Part of a small language model's weights: MLP 320 SwiGLU, 1.42M parameters.
Each number is 500 + 50 x the weight over its row's rms, rounded and kept within 0 to 999. Layers, rows and columns count from 0. Numbers have three digits each. The size before them is the row's rms in percent of the matrix's.

# gate: layer 6 MLP gate, 320x96, rms 0.128, rows 291-319, columns 0-95
# up: layer 6 MLP up, 320x96, rms 0.125, rows 291-319, columns 0-95
# down: layer 6 MLP down (transposed), 320x96, rms 0.122, rows 291-319, columns 0-95
gate291 096:474573595558508544536547485403462484575560409522624488499505505522534518506521553558546458495476478601465545497466441528462495558493525459568541593495554541386597518484402519517439510483516550441465489527544445461532463547534480415490539511510528507503571446429563582476399551569490481458
up291 100:524454432568539492480573521532476489435482509574513490538582523560496413455463444492565484525588481462538419517504516458522555499475541563505459552482472446511529497478504506566593524493499468545398531507454607454447519434466469507503431464496543554457471445495444412561512509544314505624
down291 098:512563573522539476519555386498496470485432487459429503417470393493497459491468438587520471584415578414532468465510494537467464507477591425458469556483542448443519547489485529510460512439525581448469494527546484510411455430473567574547410400477463499398499470461545559531470516590533515499
gate292 102:496473443539506565423495543522469507530489473486501488519552441475386526421464563449467487549448565428450580468556488542408594457439496505468441583410545554533571451504543391492470465471497455490431490441514451476452506533375500506502559426483571450428481520561527527542542492553558562580
up292 100:352454460514534540459551419506483468534446523451538505528467521446533544393453476509490563466502487504549544591474496618451408478467453517532620471502551535526485512552617510485465468506478540510487484449523532488581505443464467520512472446601394490512505540470531430404377483495524461502
down292 103:475479438434540521523438550493507527483519489512550441501550506435504441497496492416492449491594483439466520473591499432505532574510485442464552548440513361539494458495493503501455555511531470465576441525384527446610525625519454520496610486486599484431479594491496445583471547484444527546
gate293 093:487519457503565475478466564453487589400427550495491494558557481487495476417561503512446508409535496533563456506488497590410504464533519568447469489548549566500499515510473422533498525494492567419485526373509488455472451504399550497407540408504632481502505523469519536482497468407516370542
up293 095:460518397394432363462458476612517467561577512511552434489662552505532485489493487521466521450534518460530440565450555483510594516479461466542514556524470531529458424550541486487477485514566516474505575518465489545518510492447518541535456493488504455534392379405480527431454518484502529511
down293 095:479553536451518488639641569533429416515430613513534464485499527424508469489443545497607496541487479536502547510542486544456502516493500453536535472527443508508530505490580601468483535540548431469588446572517513537458477392513469472547447510590495471507584514515575513449550600539487527481
gate294 107:558595459384489523529515516512455497473365516509531526511472480561483471447485596490503459427486469534532497491508491500496506522422503602556505402388502535477552508509558470492502545413472496421509519529472467521588506560538480528592518356545459473486454481474506459652432535565517488485
up294 100:470518491575533459491515573499411562541441482435484572440506507555490559532526529450434434444498467480465504491486414532503437424520520542530519534378418545458550471539478512533566397439514506605498519480489582524485478450523472619531562508616516495506451542532458625567517517465425460529
down294 100:472490516514498478461550488499530456481467557532506516575556452399416536536551409511507504559562562531508565518520511528536472560595450411463402494609577392468442527415478509535441556542478534479448428534497495516484501448496555425493455503425469598499539594570522402494409486530520508514
gate295 099:415534543542522479394399551551516583455457576538578511526452481494523505455476490473502490445447553603488501488460494523497563508465491401584417599503459462380407521495484498567469479513533423469537508504435478482424509507465545532532528596452547526521426509438530406543479581503442524546
up295 095:617526480523480506548572507477504515490470499512513518454491419470471503502457564528448498416479425512443474391517432469557503575507517426494528476529495530467444425399501548489554601398478474471466612528411451490557508584474417481494523525506435563467536477491462498584477557523375461587
down295 099:513434464592448492340512520538497544491562459494474467453521544486421446471522455540529461593479505396571486519535501451459492535572447544441402482403474500537547510492459490517554507510576493413524477421552479554485571568478497502593459532479474461479473460545416497590509423596483485446
gate296 096:511409477475511509483521485648506457586487584472437515486496537504554458375501446417486578439425425470421485446525523444433549532624429450541450508490557537519513429464558489509470421510532475443479409469500524495551561515531501481510538504474436458421528460442515527506419469492549417500
up296 095:536468468493446462500507513415483466476508506493543526483556504505460585451425458550473467471461667515411473462519404445500513474482495515524588525464546561501476517501578493519546494480606539526510560565532399550407487468494608477577517568462492540555582514434488463529435518449493378444
down296 099:518507548586507495473501604561449537459454540524492486529482538474478434549567528517510560497559565614459621534467501501604551513537492557593492539501461495522510430422429470537599545515494498461520457507464556503512453583626478510452553521532482509515496465572518408400548413482570555519
gate297 105:491523401440433577497514552523473492544388550481510543517551450478529534491469498526503603498523454465513501617428526533405493561495593434577478518466466452442520506529554505477447431497551520496506549521455462413464546565467533437469520434544539503616442533590530413500546489423431473577
up297 112:576445537465454579567472459502591534604536525485590528557511640504480552462361496537564560496456528477501476480462574535431595500481512462502556567476487492424496469562517534402411485507391529455517461593469542477539531573511531461496538485586494471571514491545515490498546518476498493514
down297 106:504501504609450407453531484480567466572425469449533350477552546414576521500454510570504492513444524483517395431442422388566517545490487378557504494464523457472476514501496449480446590418506467461561515502504567557448488515502474487533460472576545480464519498510509492571532432453474432501
gate298 101:502550442470480456308460485526468454477489438500618478462487460445483503456464594462533472511509482578529539597603634506448457488492488512563500504412505516476501510466547491477481544540592471488520548503492543426550522460512441457487396440510547470424477563502578456476471493488481580532
up298 095:476502467507585511502484556537524492520466534377513462606472405594543490473510495502462437597431435545520432481475504391434463509507538498583493563417530493561414484469526456486585482451538522606458523528477421567456463417439527540544555571436488594523487484549523461524527530442493473508
down298 098:490548529454525432476530487451450447489517477575521422431565520463403519499526469427538569494496573490475535459509658489558513485426541506490423493559451499504588478562510478489471515453465591430462553403660564492492508553517465507543459597545525544474462575569514516519535467472502438517
gate299 105:556456403474477538532478507452554495554447453496522482508490476476421487476524487522538440540561494424455391477534502477564503622481528513529472481435503569519499548466486412493412441570508614391484512505576593403425503519508546545445598543528551475430387495513561542514515549494545489503
up299 103:418505480560458558512515522499537494419499516540504447593505513454483524536493457526534457522502510528432505474395557531617497524480504455572539588458516512481513501520495568489539545500453504453596478683556497519494481481423516518543599495434493538538523559595485605587538589502547429463
down299 104:508405493389481435467506497522353432388475561486504424525488554476549455447476604496533489556472489490517428444444550441422492482490512527487461528536519543488495548422513507481463451476473445532563492438502413533475516516526495452580441462539475521350377503467443463503462505493564534535
gate300 104:450535470447501483523503591466500501553394480562492602529551533449512589534445447518538570366549457489467383512497534537448544552524581501409486536456510448525505515455511508464478478472404531481433431509587497548449558528538536455510547485606526435549498517579564511463445520576465435530
up300 103:568529499408541511562472513609519471480576624573550478532476515466451482554544437539442520468519400405479495515527557509482534562578458491574494461509442459443591520547586464516561609449551524442507528450469500493579496419565528578569457480510456464504495522513491450550545439474507458576
down300 108:498549425531464596554518538518507517520563505576497439564549547517509520523536499424512471479531460472555583476487422517442502556510576459464507483449450486539425482550568461464437355466494506433494415497488481490578465425473489503485501512469604538504522582503638579577481477608529538568
gate301 097:434517505480533520440553485502453420453471528417562597524460524565455479478434452434553547492533546422509489466530493522460432542538454422610491497513496533576469527468516458504412464478500438486392493539491566524461600516480465491478474472536485658536581530523528500514489623566552416463
up301 100:527569516409490471561481539524564421518582433496487499465494585462445522466451528506435507488607432470530381521495434503533544522454569574501524585505536481519471511526506577475550498440435420477506478453509485508456523524544490501526562465612501487530491406542491578507453549427350544586
down301 100:553513388464529520475537495399473478533520495471447469423532579425453558402435489455471543471426485484506513516467492530533433498535503544492501539514400470505509531655426412528516441404539587513464494480540514521475531578500376477426432475482508495413560484538463497410551481546479522509
gate302 110:472543482506595614442449493471552380505469507516514534539572503557438426528511514448500531552528537635564486499541454455494506444519507603479555574450512511476520579474510404554495538585525548453459434470529556529532516530398487502504557429533513478435571428559571445501438446458534471496
up302 102:479543510441470515434435501582545547466525514444414552455441509592554441471469428460527534486537460474490491531466538540540620506445401421441546491459523518431515487450569590447508500510516470537546492455466586515478477494449442554521456415526467612442570504524478426582467493475482594598
down302 105:532558575542498388509548484455514456468484567502380517547580486502512433467374429519500490507506475536440524568461601588539483543577415562478558415452522533576586518600545482497487483428477522531541451526574438511505493406503549466548494460464464483534472553451469443495533518547525437484
gate303 100:537556475582447509488478582523632469537404502558522533498564547508537517460404576498503504412453436431418477494511513474418521497546468447499543468468557465524454531544485414510415527489528454430495459558511496505436570465534506496533459478522480507511642519454574589609430519442554484485
up303 101:523521524522529470432623402592552523525517506579526506503398440461388432466447516514543519516510476532428542508482637552541460457522542468429516567560508492475470415444555469569530517464463423473485597506439458422486511516488599484568488415444420581513487515516511519512464512510507470484
down303 100:536480454493479459519455614439478533451552556437492483477500540504471397484558603525487526523543519566585491559523488485403437519494607543530558505413459368504513521435484473483482443476484512508533385564501515492582604518436410483520487527435459447436559564510486528498448447555495447475
gate304 097:465514440444488566458502401517554519457515450415493518475518476502449503497534527462618551406475523422440475483419523499496426568403527525560551492443538516423611513520616445568558411537502550445539545584515421470433526505507515468462534484540552499490493546516554501594476544564460540552
up304 097:579545609481477601538478516454423548462557524475506530547501489433548532504497541519480526586475538524443483515421562534531502453586560558426467444507481493552473524574447454516422487554500479549425380515545490518463518462489423514531426425535463496385559412461431560515472501512408433454
down304 101:465444514553514514455478434472447500497521469444498441445618474424453462455601504446464552567452499487480484477492483569505525501504519568530427419485482464510441550548487543503460507517579597452570425457596551463594464452626441503512457563581519487508488496554484625526455503523529492602
gate305 089:489493536470529586482550560524519471486512539562548547515540547542519498481595530454510530478553484523541417549551471391421465492579437497493561502493488432444536544555521481526512574466538495483490435502431521509572549528480506633477577430646445457487621447426503520588482441543447490547
up305 092:540500452528531449572577499494487494524574478468471430596527483481511494556461486563511447547479545567447465457531525506532548510423482470442420591541464480453522525453545582516583676432448457485496541501420561510515502502418576502493459525491551463506545477520482455474655543492497421427
down305 093:523512532518542459443523460453457487368527497464505453421479452506511500443447479494509561499517496507561599491601468505579470539551494494500546430522516447513552579469508536547548439546514470536492471371539561464514486471581518522515538564499476463486491456542716474447433518531472597461
gate306 102:467514516476544563511504525499524433413429442566484488498456492402559539459480535578528557491422536389437470510560427553439495453568435429513506544469461507427501543427469525420433534555541573419454562474423441466562529536506488385443601466494519493504457485581539550441470471508496458480
up306 097:641464464530496478522472469525530494504395496575479444509451477536463440478479609581511527526522488453537448502431484472563518506545546485483455491538364408449525423438451573470501543496518506474513578501419509452607514554524538462558453507512425512483537520555467569484588462456549375508
down306 097:473485560480430475530574434559466488549534509506523470512572575563591514555448457502470440550558502511508540495455476558536533471508504590525528492521521429563416499514476499515467540399497430470589452617580539459481428573544417529502524564485599439493352506500435499534451457492520438541
gate307 102:451458508454483513494462555483466465464493468589550561493528496520471594515490487542506528570492583455467451427497510549453502581512446588476495579475472558410512566512450434451396467583531545508429564590478559329454491559519429469495503540480523496488546612516576472474515483529525528430
up307 107:423404423568450449535455513472536498520436526450433541550454492551523565540494473507489463572569477543474525526511507473487434444515530436556488440409490438523504542497498532506570495478494403440469430430654586605579473482531520543568536475477475423470523519523496350468482485532482514496
down307 108:525506470495320459519528490459523478577396525532608492442460452502493466537485507544507532517474526461527378586503488540512390551423465558511497433504547443453493491549504537410570586428541502493549512579534467433527488517504536459388485467561564560515488545502555485571523516444510473506
gate308 104:485463515499494581422575521461477438519548427537555521571537448489472391466474507546595524450462569523490543447508412479491455499473417462615540471499423419422588535514452459488442523489527517534418443512483508566487532539426482550456536503576582412475525457454534469595503497551456421465
up308 106:491460493521529472506473555563523596481537500543539540489509505554561395463452587584532480533539450508436441491455443490564446511452534459474552485504508439381513525567431561456467496537570473494496430540611539382484483519499448600530506555592474475465546466417489554543491449585485579433
down308 104:492560488490490476433508514490502550441419455480472600442520614359437525487495450591591494543455499505527540528525503485477490439499442513453586444494468531540453506606487489468424403420544484438425500522474498570597577476566532468446495476474523425527521443461471487542509604490471552451
gate309 101:441461436549474512453587544473478492504455431479516612473482513490513511530527497438518454399513531415594465472494384470445463525515442461557516566440493530486483526462464404468477409436534534450518548542379568473610451507505418547542525553496550480560413500468567467482461520548593507520
up309 097:463432529435561511510507465491437583491484563508532418509474540427486503533534531437529563534531524555506541518546369430574514476498482487374453376586463445534475495547478470483419524469551517535486399557510487524431503506515369471459499496518490485502450440445491417553600454560498466440
down309 100:518599571439459344552507533510510421534442533487518455485540461486529445429475576522494493580519566473485464517495520569467422573523464450538488554438380611532526536501514589536510538426455483568492571493469550494499532435572458492502469487422498536470529566424463522555448526503520490600
gate310 098:489522478540519437430584601453489433487470538536614510434617444542431468479491472518505455473395482474507497473481433541433529428576471461441436536528500572509536509529433518476451537543502505484570585515580507589454524542407480364571527514499533468470444554481523431520458501525519426501
up310 101:575519480527478516440465552522446380528475522522518419517649443582503538496510550502601489497539464506560448498554495493524427450562444512572545480577445508453541493552421492558558484481542417583488503491488501640482540519505421467524480364504545486569441500563488455483480470464509472472
down310 101:485518486478522473495571466477533455555559434488413525503411421494529550533555563524465516523499529447451430574482563519421454484465437481570488413496516491544442495453572510485473469496490437524428529567528563365528477416475459567447605491528464565460455501419356528408496508512557514508
gate311 100:459472476516525563433500449526382485583487490483594432498498443445429489447470489565542559542457507528591531497541471517570523586523600470479513549443444470496501505506415501551455438547555556507464436578547515489534448475422570500530544577443673473533487559546512517574535478466525485527
up311 100:511435515578473518573478589632452466436488559420511518494535494442469481457506595531540480538470435595549519433421409519500504535535529361509387433510461480521509491457520535520572552438428474484506502378534478473422476486530463500524501503513532478464507423454419432522483466468513471436
down311 099:505509428483585466521436413410488434458508499548476534498481634514466521550417442483508592538505497569425501516556370509499527477482549548437505505420464494448456574558436434539548487544437498607463407595474495464480492429504515478511452481508487556517518520518608459530528591504479503463
gate312 103:518455557501439478423485510500417536523479455563473534487473491448532458519512549576500519538533515462497464557435376461565497541511490468504558480472510538490617484525459536538455482569567520419473393531594460471472475567505398517515551475517516521459400425603538454532459497575603546613
up312 105:505502497437526448467482442533419488492498495513494537565461461535514503544546548413535631491431539519468516487548526473513483504489500564490534545530484441521472499462526460397508508498500421446504512435411568533527535422468474625491438683533514540487534484623562473485437375473486545495
down312 103:510536511559538436530499471444429490535494485488439503530537488462547422548504577630422529505565556417506451518517448559540468496497536500526475527419451572514370535522571424411542451449522468484480539444579449485562489378509431479507480480558484410521452494456591561426456454483542479524
gate313 098:457534498535520530414480422469511508492473552513578443510553485535504546596453498482568509493475573530440512550572447442541482455499502504478355545493443466458461494469539584450451544480596542510466506571563554509469530517425556460430557413458573457508369431517529529515506607524481534413
up313 095:521498529503425496488525522549479459535486605571500392491483570471491436479474454553545546483602490523472547474535400469524516492501477418427519466486451382496547507472497511431423489561491465586419419400598477578420486528484468481434552532494501551531487496440532429541496455400460563561
down313 096:500448504485593572454511518465524412417610437514407530515531525523493555519437462537476504512487445496555525518479512485492427500452509545503475451547594535493543540470451432516403432525511522432514502490455462482471435460473612559487432503519437454470507511421585455436588469577634436565
gate314 098:531582454476545502507532537555459367442449403502438527458477525461488487518467474423530537410477572463487503503437503560513538487501560407522472520602562521463425490511606473553438429564446542456454551484436447509500482491473443450511453507502507497502451578406584555473439464573501448603
up314 099:546511471444472533575482381589430556545596554542474546386516517450512565532488497521558540474534517549495543426443471518504507437517513606487573432458496665505473474528520532482544545462499487497480558574498473548444469487533529502453490497511440527506492402520489525520456605547590451411
down314 099:509466583575431463524498520563522440501450485496545471532433463442499461502539463563413404436537418500445482477565496557492489519385500417563528491601567545485454438460438530512503538444500483515500549565561481445390486595537521526567570530608560528571451469462450539499459508576524481479
gate315 101:452531561549449565494504496422560550433539436534534465377500428474575510479483497458569377548508495521506506522452518457468495439469492406459504536492466471491535536512474472595390511533579532498545478617449544493583452535458470580464505531502513570477418517431602504532439419544452517531
up315 100:457528491545593546423437542460516468604508434506524469504439530539491433454506406449489500493444440440560525369516354409493422500494473480514535446496525510468513546561558466409435569466424496551528448513487411479402540501439452515463504445478583508482452539515487546539537470526536473545
down315 097:486504538475514541517512511518606593418494538404414487539541518425445488513534468462544493524514537442567494502403517552529516564482497511513510511510501465388519531574531564413520502462506516471494492412419498579495551558500458456482529554489550509464580423574526662501486589538459541605
gate316 088:436557497410445452374441594524468495545488527476544492551579482518483559460528604488453447494423502549542509424518466523487515500499580588633506489521505524521459628573537507468452508567560445516510409478459518506525512554484520605540557495543543473446561509589559541536482519497504483556
up316 095:470577527406424471508487531538492523551613448518486579528459525426549621476509564500469447501473515636609524471511493522513577543486557560581515492514481486559471526506519502473522585449543426524522461460381457456567389496527504557519502472485510551495532563525483545505612506509486533577
down316 101:482501515466545539564559444552489547494604561509475530571347560535445517534501473517527485519496529571519464462440601514503496547488473488458497400490549472514522381502492474465619569445468491532557500486475499466436431512569614486533403508507530517515474463471388466456555536586484520425
gate317 094:451573578535523447543525427568500453484477411481569511523537419453510500569516496548494555417432481469447416488506465441566506591536403487486530593472432531515467533472533487522486439517571560447467544537511590562512438517513483522527456428403459521467582452449565533533455454581554406466
up317 095:637493484520542500527493477465516415487503480500444472531484518576475476554430511546466479522520488478532496442574509479505568565442536447504480558466497411529524427422504563591540601485490474538479453446517539524293462492481507476565507530533547467422471625466467434565537443453478507505
down317 092:488480538526567500475537484564516468546516503407550478542521452455492479481438478547544517492433574501400505513456454494502429453473523540476505557457458556534487465586492382444499411481484377451448487622424488440506408386472620472515501408559521464518572525439555468441512500498523486521
gate318 077:517463674475473482572545498503479507496472553529470432455582573425561455486626453569441393570586477516484460506403464543532545491505450519534494490478520493536506463524533534543475597533479479580553427498503461429524457477530424511496453414491522574444578547485483514460462448475544499446
up318 079:406458565464515483457480515565461472525394573454499408564561540492498429587550528596451486535530553530531499386463438495548481462555540521549529457499498475482546472545458513527441561553397433559552425541562592496530497578488431487428502477504499527433592529558575523505474415500528487506
down318 080:543504509556518467582612486448587558421580515549472544453490479515497529462524418512528470558516529563435525506498549538529455601460479532452496539534483521524496394478507449495502503480399591494500524418386436542510462415526620492566523383482462548450481445455404500455498521459486520523
gate319 102:453560480534476522416446459497407559577431450431468508468464436448414516497387519447538502441507414624481495466470482604462562586444501604428493434566492597597508516506526479522526509499457511504482466531515492522501431560518494560477490514453507486509559536472547465460393563515530567480
up319 098:444581531387445469510515579511480512547562475481506485405505587476608455522473473502468560521448451544488612517502550515476488491563527575474551526347489574533529514498529622536570485525486405507515495516560477458563437371499471490484501511538480517442555461456530540489558464424497459525
down319 099:442513361485532509460497344517580629497410504492463485538523477499414437467461489478435498488490511469457471518537457462558557433472517446541569397487404508475497513486475500541495592432551551559532472518361518485478491530542499496497556563507528473538480567469553487590508522543467557476